From a checkpoint of a small transformer trained on Wikipedia.
Architecture: no biases in attention or MLP, exclusive self-attention, a smear gate, capped logits.
Each number is 200 + 20 x the weight over its row's rms, rounded and kept within 0 to 999. Layers, rows and columns count from 0. The size before them is the row's rms in percent of the matrix's.

# gate: layer 3 MLP gate, 704x256, rms 0.191, rows 273-307, columns 0-63
# up: layer 3 MLP up, 704x256, rms 0.204, rows 273-307, columns 0-63
# down: layer 3 MLP down (transposed), 704x256, rms 0.112, rows 273-307, columns 0-63
gate273,101,176,213,178,214,193,189,193,198,199,246,189,195,211,219,184,159,214,209,201,183,197,211,198,231,201,180,199,205,194,197,182,173,190,206,151,226,202,197,208,185,205,223,221,199,212,163,185,228,199,160,212,225,220,188,225,190,186,217,198,212,200,214,253,196
up273,105,208,218,212,201,181,227,207,171,235,130,201,211,220,180,238,207,219,205,187,198,192,201,219,204,223,192,210,251,200,187,171,208,214,197,182,220,204,206,156,222,204,214,176,188,181,203,193,199,248,205,189,180,188,224,199,206,218,209,168,201,175,199,210,210
down273,099,190,211,179,183,213,214,180,211,203,184,204,182,178,235,194,221,195,223,225,192,183,201,214,202,214,194,194,223,204,215,189,177,208,190,175,213,191,205,232,214,181,215,186,172,197,211,200,192,160,187,217,167,248,219,216,228,221,214,204,221,236,165,239,226
gate274,099,219,216,167,173,226,239,182,213,198,209,211,187,178,153,203,205,210,215,177,202,192,222,233,203,188,179,168,222,185,156,206,170,192,182,200,201,186,198,209,181,199,222,213,190,223,181,185,191,204,178,157,192,194,188,202,216,195,193,191,211,210,208,199,194
up274,104,195,201,226,213,211,193,209,218,218,198,223,186,177,205,223,179,179,194,254,180,202,202,202,200,199,203,176,224,208,225,189,206,189,252,201,219,175,188,152,181,189,200,225,189,160,210,196,222,197,212,229,200,214,164,208,215,208,199,196,184,198,190,195,209
down274,100,217,209,169,225,213,191,218,177,190,186,191,209,195,193,212,216,198,205,183,203,193,175,167,210,186,190,207,208,197,205,200,227,201,216,219,185,234,207,200,214,218,165,204,206,202,194,204,204,189,176,233,221,221,214,163,204,193,245,176,186,185,197,195,191
gate275,098,211,210,189,179,235,205,168,209,187,179,225,200,199,185,223,184,226,227,217,198,193,191,232,230,172,220,202,197,188,184,232,201,161,192,220,204,167,200,178,160,176,210,168,195,197,191,175,179,179,193,219,247,182,234,169,187,220,202,175,223,219,196,209,204
up275,106,232,210,175,216,206,200,204,233,214,173,154,152,231,228,173,192,186,203,194,206,211,178,181,215,193,181,184,184,210,210,217,238,189,201,195,221,182,241,180,192,180,185,221,204,176,219,186,206,168,170,214,178,185,185,199,174,205,205,170,162,185,203,214,192
down275,102,211,185,211,200,194,205,192,206,195,206,184,198,226,168,204,203,223,196,199,170,210,200,186,207,208,243,214,199,206,216,224,178,189,226,179,231,208,218,207,207,194,205,233,202,181,223,168,175,165,205,178,181,211,191,174,184,187,144,195,191,206,205,223,169
gate276,105,180,242,213,208,203,181,183,171,159,175,158,168,166,194,200,169,201,224,184,219,199,189,196,208,238,228,219,195,218,185,193,175,172,226,162,204,177,180,195,189,210,195,192,180,186,172,196,207,209,204,199,203,189,215,200,232,175,196,220,233,212,187,198,214
up276,095,151,163,192,228,197,196,225,185,205,175,218,205,199,182,231,191,205,221,179,205,210,198,210,209,215,198,185,178,186,203,197,204,222,212,237,187,232,234,201,219,200,169,199,177,211,204,199,194,199,182,184,221,193,197,197,183,166,185,173,217,204,214,202,230
down276,096,165,249,236,177,163,202,172,189,177,207,139,180,210,214,199,168,186,199,175,184,203,223,187,207,215,207,244,166,208,199,209,205,177,177,175,168,169,207,215,227,221,209,190,182,197,203,204,174,245,159,192,171,175,205,206,253,214,198,209,204,201,225,205,211
gate277,099,167,198,193,198,185,193,190,181,241,179,191,166,160,198,201,187,170,213,185,202,202,199,211,189,159,213,224,204,208,176,204,222,202,174,172,202,226,184,171,210,216,188,210,214,161,152,182,229,199,172,209,191,229,210,209,182,173,200,217,194,223,190,198,208
up277,100,202,192,191,180,205,198,185,209,190,237,227,187,149,197,210,209,187,176,203,199,229,194,210,172,188,189,216,241,190,206,233,228,195,230,194,233,207,159,226,185,204,230,225,183,194,191,185,178,185,197,225,202,199,218,185,186,193,184,221,198,193,208,201,187
down277,097,186,232,233,191,183,186,215,182,219,215,197,200,200,204,176,213,215,168,179,211,198,241,226,183,190,243,198,188,205,170,165,179,203,142,211,215,178,188,172,209,235,172,222,194,148,191,189,229,179,201,183,223,231,191,236,155,196,197,212,224,226,213,186,183
gate278,099,201,141,227,207,177,216,188,159,200,224,221,221,209,191,214,202,223,154,173,204,197,172,199,211,205,200,192,189,220,250,228,229,198,248,222,205,227,193,206,223,212,179,247,175,190,221,185,204,184,168,206,186,228,206,203,155,165,186,213,204,189,173,194,199
up278,102,179,162,208,173,179,214,187,221,236,172,188,181,201,189,186,189,226,181,254,182,185,210,194,212,194,223,204,196,177,219,229,211,212,240,199,201,208,215,215,213,189,237,222,194,197,240,213,223,188,211,230,184,216,230,199,197,176,174,198,223,208,162,206,181
down278,100,209,222,211,186,178,201,262,173,191,219,182,212,211,182,192,219,180,184,195,221,184,231,177,205,196,175,219,191,224,190,147,180,206,167,195,198,226,161,222,194,194,182,185,218,193,157,218,209,209,162,174,192,173,148,211,201,210,166,219,176,202,219,226,225
gate279,103,195,139,184,165,217,209,191,202,186,213,222,188,216,206,177,218,210,207,154,211,222,227,191,193,224,221,226,199,235,217,223,192,197,190,198,158,163,166,227,184,195,181,216,217,221,176,194,183,229,190,184,206,180,171,207,205,188,197,213,198,181,210,206,207
up279,103,198,188,189,232,227,174,186,195,186,193,204,202,208,143,223,204,209,219,176,224,186,199,213,212,241,189,222,168,203,170,151,208,165,219,228,166,153,176,202,197,226,186,214,194,208,198,229,188,217,193,204,180,187,199,180,241,186,218,197,201,191,215,194,180
down279,098,150,220,197,185,207,237,194,220,205,202,209,232,188,221,174,203,207,204,193,194,170,204,249,221,205,223,219,194,161,213,196,195,233,177,181,211,193,204,179,219,189,236,185,193,224,200,212,183,188,170,203,224,178,164,215,229,185,210,210,185,213,185,209,185
gate280,103,193,194,204,205,175,227,207,230,175,188,174,193,224,203,207,186,196,193,199,214,196,220,187,167,182,222,191,241,209,227,183,204,206,138,222,182,223,200,225,216,167,214,196,195,217,174,175,199,225,189,178,198,193,194,211,216,209,202,197,160,204,177,190,201
up280,100,198,158,178,181,196,224,196,180,184,226,173,179,202,191,171,185,236,200,200,202,209,202,221,215,188,178,178,176,195,178,186,191,187,231,182,196,250,191,174,191,186,207,186,192,210,160,215,218,191,191,190,195,191,211,218,211,182,217,206,211,179,187,173,199
down280,099,181,203,182,192,203,191,151,194,207,178,186,188,210,190,199,200,183,207,196,193,231,193,205,182,206,191,186,197,212,156,177,207,197,217,207,177,228,189,188,186,192,174,209,206,218,204,204,223,218,193,194,176,204,167,209,167,170,201,225,200,181,197,194,215
gate281,112,215,198,186,225,217,245,187,189,215,197,221,165,188,231,193,191,188,198,227,199,219,239,234,214,209,203,207,219,195,217,188,230,222,197,175,225,216,213,180,207,168,195,200,186,234,196,198,170,192,207,208,213,216,173,200,201,203,227,197,198,217,227,203,251
up281,109,163,170,203,176,197,208,206,190,180,211,177,199,190,222,193,227,164,199,202,190,189,197,176,152,192,232,190,215,217,177,203,232,201,175,169,193,220,192,193,178,192,200,208,198,233,222,163,202,194,182,208,209,227,208,196,199,198,185,207,186,257,227,213,223
down281,107,209,230,206,206,202,224,210,200,210,214,181,245,196,199,179,223,167,212,235,192,252,212,197,183,190,217,223,183,166,202,219,192,239,194,178,194,143,205,203,197,229,207,217,207,189,163,237,238,190,187,203,196,197,212,173,201,187,191,195,176,192,189,178,210
gate282,099,222,215,217,227,212,180,186,209,203,240,206,168,187,184,214,218,176,196,198,203,193,223,173,211,185,195,225,192,191,203,200,218,203,204,179,164,198,192,221,208,158,210,198,170,201,186,206,163,205,183,188,238,205,216,187,217,208,189,191,174,193,229,221,181
up282,096,166,235,180,218,195,226,220,198,250,193,233,230,182,192,190,192,222,182,182,182,202,208,193,197,171,167,183,206,174,263,225,199,165,211,208,215,211,198,188,240,198,202,200,236,190,197,218,219,187,189,207,150,203,190,237,202,181,223,217,203,202,197,194,201
down282,094,212,202,175,212,184,220,188,185,181,171,200,203,219,183,204,210,224,171,217,218,194,228,233,165,222,184,201,197,196,180,216,184,176,224,190,193,207,217,188,220,206,218,212,172,219,199,222,192,207,209,189,157,193,211,178,199,219,195,176,225,209,163,200,204
gate283,100,227,176,209,218,197,225,213,177,188,230,217,176,210,192,206,202,190,211,183,215,197,180,167,217,209,238,217,201,219,184,179,204,188,178,178,182,238,195,159,195,211,214,212,211,169,195,260,244,215,210,204,221,200,208,200,203,202,195,182,222,218,195,221,186
up283,104,196,238,185,193,173,198,221,184,196,199,191,210,210,193,195,230,221,172,201,172,158,203,218,202,213,186,201,157,216,194,196,179,246,190,216,190,173,177,241,214,189,192,185,182,201,213,195,237,203,140,224,193,194,161,223,189,152,219,192,187,192,205,180,169
down283,097,216,193,162,219,222,192,230,135,170,209,206,233,223,195,242,152,209,180,194,204,202,243,208,186,212,179,189,181,223,195,182,238,227,203,220,189,228,213,184,187,191,197,208,193,208,229,176,188,218,192,180,203,211,198,202,227,178,218,217,236,210,204,233,219
gate284,096,212,199,223,205,208,206,188,171,202,223,202,189,204,189,190,186,194,213,167,181,214,168,198,223,205,192,201,184,169,178,219,212,193,186,223,207,217,225,215,236,197,169,204,220,208,189,152,201,205,232,198,183,183,206,192,206,218,202,217,206,184,211,199,189
up284,101,188,230,229,194,241,200,222,214,162,219,205,213,199,207,206,188,251,197,217,198,170,188,170,227,197,209,216,176,206,177,191,235,187,165,186,210,205,210,201,222,166,215,218,162,187,192,178,160,223,206,166,166,207,227,166,217,195,201,234,204,215,187,233,179
down284,103,232,200,208,223,218,178,202,200,211,187,219,208,158,222,190,190,209,206,193,189,217,247,180,168,167,203,203,208,200,195,179,215,164,167,151,173,183,220,220,192,211,216,211,207,179,241,175,166,164,220,187,181,215,210,210,190,198,181,190,177,186,182,201,187
gate285,097,206,219,200,191,184,184,183,211,221,184,214,208,180,169,196,175,169,202,201,173,187,229,206,201,189,201,196,193,186,196,178,202,167,163,200,116,189,199,194,204,224,169,176,203,215,173,196,240,194,218,229,187,175,168,186,200,185,201,185,184,172,239,205,201
up285,094,211,175,207,204,220,207,203,170,210,231,219,247,200,212,204,185,217,162,207,209,220,206,202,178,186,209,228,229,203,190,186,209,203,207,180,219,186,187,190,202,183,222,179,213,198,178,205,152,241,158,209,237,203,193,223,183,194,186,177,189,176,179,181,249
down285,096,205,204,211,176,176,206,191,188,226,199,212,187,185,194,222,205,160,170,203,197,221,210,204,173,178,190,222,213,225,192,165,176,228,229,193,189,220,158,197,228,188,228,181,195,224,209,183,189,189,216,199,158,212,199,211,203,221,199,185,221,181,209,181,201
gate286,091,199,182,232,203,212,202,181,154,233,219,221,178,249,203,203,217,214,192,201,178,183,219,183,179,211,193,192,207,191,177,200,216,166,172,206,207,255,165,206,193,188,190,215,158,215,167,188,218,211,194,199,226,195,158,230,195,137,177,196,221,159,187,199,183
up286,092,207,178,211,192,187,189,240,237,199,183,177,179,198,194,178,205,209,190,188,201,176,207,222,159,190,217,203,186,198,260,175,215,217,199,198,197,230,191,196,213,197,197,189,166,206,221,227,206,197,211,200,184,168,235,177,147,200,227,176,208,241,200,205,192
down286,093,190,198,161,225,204,194,216,240,208,182,269,184,178,159,210,201,178,213,181,177,201,216,220,171,209,196,201,215,204,204,214,201,197,194,202,200,194,225,227,205,178,201,194,211,195,204,186,169,178,188,224,183,187,181,199,194,240,243,214,197,176,186,204,204
gate287,099,241,226,190,183,185,204,172,192,199,192,225,200,164,174,210,207,180,203,184,161,186,187,193,225,216,191,186,168,194,158,229,148,204,168,222,201,174,178,188,229,184,210,199,181,203,186,200,213,205,190,191,169,196,202,240,218,236,204,222,227,190,219,185,250
up287,097,223,223,174,200,197,195,194,237,204,182,204,176,197,207,215,211,230,176,203,199,190,223,198,216,200,198,186,220,149,186,218,159,230,217,179,193,192,169,214,219,199,208,220,192,210,205,216,172,241,181,216,196,188,206,206,226,221,182,194,232,174,223,220,244
down287,094,194,214,241,206,227,185,177,133,206,218,205,217,175,187,217,205,206,200,177,216,184,215,217,178,172,186,176,194,175,207,211,190,179,219,224,217,143,201,201,219,212,225,198,183,203,204,196,211,220,201,226,202,210,227,187,196,180,199,210,203,206,198,203,218
gate288,099,204,197,183,207,195,212,192,201,205,267,173,187,172,195,201,180,187,235,201,211,223,193,202,179,205,220,211,211,201,243,209,194,219,228,219,199,193,216,232,209,192,239,222,167,216,219,179,181,220,213,199,197,199,206,218,180,209,198,192,175,157,203,190,188
up288,098,200,220,203,200,218,228,168,208,167,201,197,206,196,162,169,213,178,181,205,188,198,217,201,204,161,166,202,197,178,223,212,188,193,213,198,218,199,214,170,199,207,220,186,180,203,220,202,187,193,217,201,215,161,204,153,219,220,197,187,222,215,175,183,191
down288,103,185,175,175,204,218,214,216,181,178,189,223,187,205,194,215,218,184,203,222,191,233,230,200,202,227,214,201,175,180,182,220,222,197,205,195,181,239,195,206,206,196,156,217,157,185,162,183,184,218,160,178,164,205,201,218,218,232,239,224,163,223,212,217,187
gate289,104,182,194,191,184,213,216,199,209,215,255,191,168,200,183,169,190,190,187,190,186,211,213,208,196,198,222,198,215,208,224,186,196,208,191,167,179,203,220,208,156,174,180,202,164,193,226,206,188,187,197,172,213,202,189,190,213,175,244,207,197,241,195,218,208
up289,115,206,200,216,201,171,187,211,185,179,182,201,232,192,228,190,203,182,221,220,200,161,189,155,211,194,197,201,219,169,188,205,244,178,213,238,201,214,182,174,245,208,241,217,216,207,184,176,211,206,205,225,189,215,202,230,201,213,182,198,197,163,196,221,223
down289,105,182,219,187,232,207,208,184,212,175,194,176,238,194,204,186,189,198,218,220,203,178,221,203,204,262,200,174,200,186,196,221,228,209,200,210,176,195,183,191,214,212,192,199,199,217,171,188,210,202,217,181,208,215,188,181,187,203,203,198,219,129,206,198,216
gate290,105,244,206,195,207,175,198,196,224,212,167,220,185,171,183,224,177,209,189,188,222,200,213,192,169,216,228,192,225,225,196,185,210,208,188,217,207,223,249,229,200,178,223,223,219,236,224,195,217,208,222,238,180,191,200,181,214,197,196,208,164,166,233,170,213
up290,108,200,222,198,213,216,171,213,209,216,207,185,190,202,226,211,242,233,210,216,204,174,188,182,201,179,189,190,206,172,223,213,171,195,236,194,200,192,182,181,182,218,187,164,170,174,159,189,199,187,210,181,186,177,226,205,190,211,197,163,209,195,195,216,208
down290,105,182,188,179,219,202,182,176,197,192,210,228,168,235,190,197,231,207,208,191,184,197,206,214,184,217,183,152,171,164,194,216,194,199,222,190,188,176,178,176,163,224,203,194,199,178,173,212,194,237,193,168,199,199,215,219,179,207,208,179,179,195,187,251,180
gate291,102,214,215,192,175,184,203,191,204,228,188,158,197,189,195,205,208,208,158,203,192,197,181,195,193,168,218,222,181,181,207,205,196,217,216,183,191,160,216,203,228,215,189,196,161,185,173,218,160,199,207,223,224,206,196,199,193,187,167,180,210,199,193,201,195
up291,109,192,170,230,169,163,230,194,159,194,189,207,205,225,225,215,187,181,215,224,228,236,215,194,201,208,193,202,200,188,246,203,197,224,209,228,181,221,177,182,210,211,248,215,213,196,235,216,223,182,212,216,215,213,206,195,231,204,169,169,197,200,203,214,228
down291,103,224,203,170,173,179,178,219,197,173,195,195,201,242,192,189,210,204,207,195,174,186,205,181,230,214,205,171,195,184,199,185,183,206,207,218,200,236,182,196,184,210,208,216,240,186,215,185,188,199,189,162,192,179,204,168,187,222,197,193,207,200,197,233,238
gate292,100,212,239,168,172,205,227,187,195,210,228,221,196,174,204,186,224,166,212,207,206,227,172,206,190,200,218,171,167,204,187,189,201,209,190,196,200,208,173,193,195,167,223,160,184,230,214,165,200,196,202,225,155,210,198,196,205,226,197,225,188,163,177,176,208
up292,094,225,211,224,207,206,178,221,203,217,187,202,226,199,190,253,220,221,184,211,194,171,246,205,216,220,208,217,213,161,219,191,193,206,185,158,200,214,197,187,192,209,180,216,210,188,178,213,213,202,187,204,204,203,187,177,163,205,225,183,193,206,190,178,213
down292,101,229,191,196,192,201,204,191,188,203,178,191,189,207,193,225,181,191,234,166,231,173,236,191,248,222,150,214,217,164,175,241,200,181,212,181,218,193,222,220,185,201,191,214,207,175,186,216,183,226,201,222,184,197,192,209,152,188,205,186,193,231,189,196,208
gate293,100,176,219,215,195,234,220,180,171,223,237,214,212,185,166,212,193,216,197,212,197,207,214,186,191,190,206,187,211,173,202,207,179,216,208,187,207,213,204,196,117,242,195,187,181,179,200,191,211,219,203,167,226,194,213,222,228,203,204,205,198,188,206,190,183
up293,097,218,211,219,195,208,165,214,235,198,197,205,211,171,224,221,198,221,181,196,202,217,158,168,253,189,214,227,193,221,228,203,215,177,220,205,179,190,178,196,233,192,196,211,199,216,194,194,218,169,193,201,177,198,186,229,152,201,205,243,221,152,182,209,176
down293,097,205,188,220,179,185,225,200,212,171,160,208,204,198,181,182,169,209,205,209,210,197,196,243,205,240,188,205,181,188,192,195,182,206,241,222,202,186,200,222,209,210,162,210,193,232,174,209,165,181,187,181,190,237,227,187,185,198,200,179,186,229,157,199,211
gate294,094,209,203,208,182,212,207,192,195,175,205,193,186,201,165,210,208,216,194,214,191,157,210,185,225,163,214,201,219,209,203,202,218,238,196,213,212,191,166,196,196,210,193,206,186,233,195,196,191,198,174,188,252,243,199,207,204,212,183,213,157,181,230,192,192
up294,089,224,205,203,200,216,204,172,208,179,204,193,193,215,148,200,188,169,216,200,198,187,210,230,218,196,171,173,180,201,174,203,181,217,197,209,207,203,233,239,180,243,192,212,175,200,175,203,191,215,194,210,220,199,187,199,215,235,195,188,168,193,217,206,210
down294,098,168,178,214,229,198,178,202,203,191,204,201,196,217,206,189,157,177,192,183,174,160,210,206,212,166,225,170,209,226,187,210,250,197,163,197,214,226,234,223,203,197,206,200,184,192,173,203,210,222,197,239,219,198,199,183,219,181,163,197,172,216,206,201,221
gate295,106,170,218,192,177,162,193,175,195,215,165,199,215,147,219,185,231,207,216,188,176,203,198,204,211,197,185,216,191,213,181,217,222,202,194,182,189,217,232,193,191,204,204,197,194,211,240,215,190,198,200,221,191,197,218,197,208,207,179,234,198,171,193,218,162
up295,102,199,210,203,187,244,225,223,162,217,190,234,207,214,191,200,182,198,200,212,197,202,175,212,186,200,210,179,202,162,194,217,195,207,199,191,219,169,215,227,175,191,205,182,190,181,120,210,223,212,158,151,206,207,191,208,184,211,194,183,185,226,226,187,196
down295,103,230,192,210,225,193,183,167,188,202,215,199,183,241,189,195,207,185,204,203,220,210,226,177,207,163,196,193,211,196,233,185,211,182,218,224,233,204,195,187,173,185,226,174,175,198,201,209,203,173,219,170,225,191,213,192,222,217,216,219,198,198,221,178,227
gate296,098,194,185,183,166,195,221,200,138,212,210,209,245,228,205,222,173,247,201,194,230,204,174,191,189,220,189,173,162,198,220,212,216,202,197,197,179,198,182,225,245,188,193,193,214,212,192,200,197,183,208,172,187,218,207,188,176,164,209,231,196,179,173,181,225
up296,099,221,185,178,206,207,214,164,177,191,216,186,222,175,204,213,214,215,196,209,223,185,180,238,219,209,212,209,177,197,224,210,217,201,206,210,214,217,183,234,199,208,167,150,209,205,209,225,227,211,229,204,199,231,211,216,210,193,224,235,231,210,186,186,197
down296,103,188,208,208,199,176,174,242,192,197,242,181,196,219,205,172,182,230,210,202,218,225,214,163,178,211,191,186,162,221,179,209,178,228,183,224,183,182,219,230,261,187,177,169,205,178,200,202,198,206,198,212,204,201,217,202,148,214,228,200,202,219,178,238,226
gate297,109,185,206,238,169,218,186,182,190,166,198,226,196,183,180,217,214,221,183,169,177,222,224,201,181,193,196,183,207,219,191,208,202,210,194,209,228,170,207,164,185,205,206,223,200,210,208,192,210,223,156,237,191,216,193,204,188,204,189,201,221,175,213,195,169
up297,109,225,158,200,200,203,181,203,189,202,152,186,206,203,193,236,243,184,197,201,203,192,232,207,194,160,239,220,228,190,210,210,194,200,156,164,195,210,190,220,209,227,195,203,198,185,225,217,187,203,203,202,189,197,208,217,214,210,225,227,186,221,209,218,209
down297,108,181,191,158,197,182,207,199,208,199,171,207,208,209,185,194,176,175,206,242,233,194,211,199,211,147,193,206,187,209,200,184,185,210,206,214,186,212,197,221,195,198,167,192,170,220,185,201,193,201,203,170,206,211,202,194,191,212,207,169,182,187,190,197,228
gate298,100,182,183,189,190,205,220,175,186,179,184,194,182,204,161,168,187,211,194,203,170,213,213,226,209,219,147,200,181,246,229,175,180,213,163,197,185,148,190,221,206,177,183,166,218,210,187,229,210,186,199,203,212,190,219,202,204,206,221,169,223,158,192,197,203
up298,099,220,234,194,186,179,188,206,228,208,210,202,205,187,206,214,210,232,218,176,232,217,222,165,201,212,199,204,203,189,170,207,197,217,200,227,229,200,204,222,225,172,213,241,191,206,174,209,190,218,168,212,160,202,235,184,173,225,192,210,174,206,189,172,215
down298,100,183,206,174,230,202,206,181,171,198,186,195,214,206,200,221,209,167,218,181,227,187,220,196,215,152,184,185,205,216,186,235,210,219,209,225,185,246,233,186,180,181,212,191,192,207,233,184,198,200,204,194,185,208,216,178,194,184,199,191,175,231,158,184,244
gate299,105,203,202,209,209,188,212,214,189,183,183,191,198,195,237,201,234,212,184,166,193,209,181,216,194,197,199,212,218,204,210,149,214,224,206,190,148,198,190,189,231,204,211,224,214,189,227,196,201,188,186,208,196,233,188,213,177,184,191,215,181,172,188,222,245
up299,106,194,205,191,211,199,190,233,198,181,175,144,204,184,182,220,164,176,231,211,218,187,209,217,198,194,219,211,204,205,230,186,192,219,187,158,179,194,194,221,203,210,213,174,212,193,181,202,204,180,179,197,234,183,199,165,163,179,195,179,188,180,205,206,204
down299,103,200,200,182,203,200,186,228,189,199,186,182,172,218,220,232,222,178,217,199,196,215,171,191,207,181,232,193,209,192,194,199,213,201,221,213,189,198,202,173,190,228,212,226,190,181,165,202,206,261,171,178,225,149,187,180,209,173,202,168,222,195,234,209,190
gate300,103,231,176,198,223,184,212,160,192,187,210,194,208,195,188,205,194,185,197,195,173,212,175,206,198,228,200,185,220,186,212,220,177,187,221,199,221,166,177,211,198,186,206,191,214,176,217,198,206,220,225,183,195,198,187,193,200,196,205,228,269,209,204,192,199
up300,097,216,192,184,185,187,209,195,184,183,241,186,166,176,207,199,210,176,167,195,184,175,188,200,187,229,236,181,197,210,209,227,168,197,239,157,187,171,265,202,175,197,194,183,191,217,192,203,186,216,196,191,207,184,183,222,211,241,231,158,205,170,178,202,181
down300,101,205,171,229,147,227,199,208,219,187,216,177,217,209,221,195,199,190,228,219,208,204,226,207,197,231,222,205,243,218,215,206,203,181,142,196,151,186,219,180,193,203,199,202,215,234,218,213,160,210,252,185,187,184,169,202,212,199,201,199,225,196,174,156,193
gate301,100,200,174,202,169,202,225,184,198,193,167,215,195,240,188,231,190,232,229,189,188,233,214,176,189,191,198,193,147,168,185,198,220,180,212,208,219,165,216,177,210,193,221,209,207,209,218,204,193,188,257,209,225,213,179,161,205,236,231,198,206,176,224,186,189
up301,093,218,192,209,158,213,212,216,234,161,164,163,185,228,185,200,185,216,245,205,175,215,200,208,202,213,197,203,201,185,207,207,208,194,202,195,179,186,195,175,179,204,188,192,222,182,232,192,216,213,209,217,250,221,215,179,230,219,222,196,216,176,206,198,206
down301,094,221,250,200,163,206,208,215,227,251,207,201,161,187,198,176,204,222,210,208,226,209,220,221,179,196,172,179,236,219,192,195,197,176,206,180,216,191,207,175,205,207,169,168,199,193,187,219,196,201,206,227,243,208,175,240,235,195,214,198,151,197,212,207,186
gate302,103,161,188,222,213,197,171,181,193,214,209,208,227,232,171,193,208,179,175,199,192,177,201,191,191,250,196,198,236,248,220,208,200,163,206,208,166,208,211,199,203,239,195,208,193,201,192,231,194,193,215,200,184,212,183,187,199,234,247,240,171,216,211,212,206
up302,102,219,191,196,192,242,241,181,230,209,203,222,191,195,224,194,199,170,229,204,205,222,174,220,207,183,188,160,192,192,178,178,200,234,211,203,224,241,200,185,196,189,228,182,194,195,222,204,181,170,192,177,224,208,194,220,204,171,198,199,175,148,185,193,192
down302,101,195,184,189,221,199,187,202,170,173,224,224,188,162,226,204,215,200,239,204,214,221,171,225,212,194,217,188,180,189,175,168,209,231,205,216,214,241,155,159,179,189,198,191,192,212,179,215,221,209,175,183,191,178,207,209,184,194,201,203,199,186,222,189,192
gate303,097,206,160,178,206,188,214,181,205,181,167,173,243,189,193,196,191,201,202,207,211,213,175,195,199,181,223,209,169,224,201,203,179,218,181,194,163,209,209,195,182,210,192,192,205,204,176,207,231,203,187,191,225,179,182,188,185,179,187,157,170,193,230,216,205
up303,097,183,211,211,212,198,194,207,192,172,234,207,161,200,180,205,190,236,236,196,158,202,199,244,210,208,171,209,235,162,210,179,255,208,201,194,215,186,200,208,204,187,198,206,185,195,195,172,209,227,211,198,201,211,193,230,208,227,199,231,206,147,194,194,159
down303,091,163,200,156,197,195,203,195,231,169,214,223,185,201,203,208,186,234,205,178,178,223,200,190,169,185,194,180,198,193,231,228,216,202,231,204,194,207,219,206,215,169,233,202,188,206,225,189,193,170,200,204,194,207,164,198,197,226,220,198,226,209,234,217,184
gate304,100,204,237,231,223,225,196,185,193,203,229,237,168,196,175,229,201,212,206,217,241,203,190,205,180,183,177,223,183,179,213,225,215,227,196,194,194,166,167,170,211,191,189,179,204,240,198,192,216,206,168,226,217,195,184,173,193,232,193,201,196,191,207,219,220
up304,101,194,217,196,181,207,192,189,212,220,217,216,193,173,205,190,190,233,204,220,193,201,226,209,196,207,188,230,139,168,196,230,207,205,198,192,206,187,200,145,220,181,192,183,207,196,194,205,225,209,189,204,187,213,208,174,204,211,209,204,202,209,201,181,205
down304,100,200,195,238,186,214,210,201,190,193,240,208,239,213,197,223,184,214,207,214,223,214,195,199,184,180,190,212,187,202,207,184,176,198,181,208,219,174,178,227,210,188,191,242,192,200,223,193,211,194,212,181,197,215,186,229,178,180,213,183,190,193,194,182,168
gate305,106,224,165,153,212,181,196,171,160,211,206,235,215,169,178,193,193,162,217,178,220,185,208,197,185,154,196,195,200,205,227,220,183,201,201,171,236,195,216,180,193,210,174,202,217,192,173,222,188,189,232,193,197,166,196,162,184,200,184,198,219,158,188,239,201
up305,098,193,224,234,215,230,195,214,242,202,191,194,182,194,176,202,219,202,186,198,171,203,160,182,192,202,187,223,200,222,204,205,175,200,193,230,186,188,179,237,194,179,213,241,207,205,232,191,187,227,169,171,196,225,195,266,227,192,216,219,178,221,237,182,189
down305,099,185,203,173,223,186,182,199,146,217,219,168,210,171,207,210,188,189,208,185,246,196,221,200,221,245,190,195,217,212,178,151,190,207,217,203,197,169,209,231,195,177,207,192,191,221,195,223,187,232,206,198,181,178,230,210,214,220,214,200,165,174,197,218,224
gate306,104,209,201,215,177,228,235,195,205,185,198,185,221,216,196,180,219,183,198,215,198,202,200,187,193,195,177,219,215,209,201,182,205,209,153,208,198,187,197,218,190,209,226,173,188,237,218,214,204,234,138,240,186,215,170,195,189,205,230,184,179,186,186,205,175
up306,102,213,198,200,176,222,152,215,161,207,243,215,177,199,183,204,209,181,199,223,180,178,170,194,151,188,183,190,199,193,195,157,195,215,211,195,191,222,198,207,195,216,173,168,200,198,192,215,189,168,214,198,214,209,188,223,204,219,185,245,203,194,235,229,205
down306,100,196,200,212,194,165,204,180,219,178,198,238,201,219,219,221,157,192,235,206,212,171,208,176,224,184,219,210,185,179,216,183,147,209,217,199,189,213,203,222,205,201,213,183,194,175,248,213,165,184,218,217,205,243,242,207,192,209,165,194,225,202,189,227,202
gate307,106,201,219,188,218,216,203,200,221,198,167,190,219,223,176,192,183,175,164,174,202,205,226,190,195,215,180,212,229,227,178,182,168,198,190,227,220,203,196,196,187,195,212,203,221,191,216,210,196,229,205,191,179,230,193,221,166,138,212,147,203,218,168,231,159
up307,110,201,207,190,193,216,192,214,211,177,194,230,212,187,209,201,208,175,208,196,204,210,178,216,198,164,219,170,210,215,222,187,201,199,177,211,236,221,219,188,219,190,187,215,185,215,195,209,201,218,214,235,230,215,165,217,206,219,233,234,212,195,212,239,218
down307,107,178,185,204,212,215,211,214,234,189,229,191,190,226,198,200,220,232,210,228,198,205,173,202,211,209,175,180,211,179,180,211,192,211,217,166,182,235,188,185,223,219,201,193,197,167,204,198,206,193,193,189,192,185,221,193,203,229,208,222,203,174,191,140,214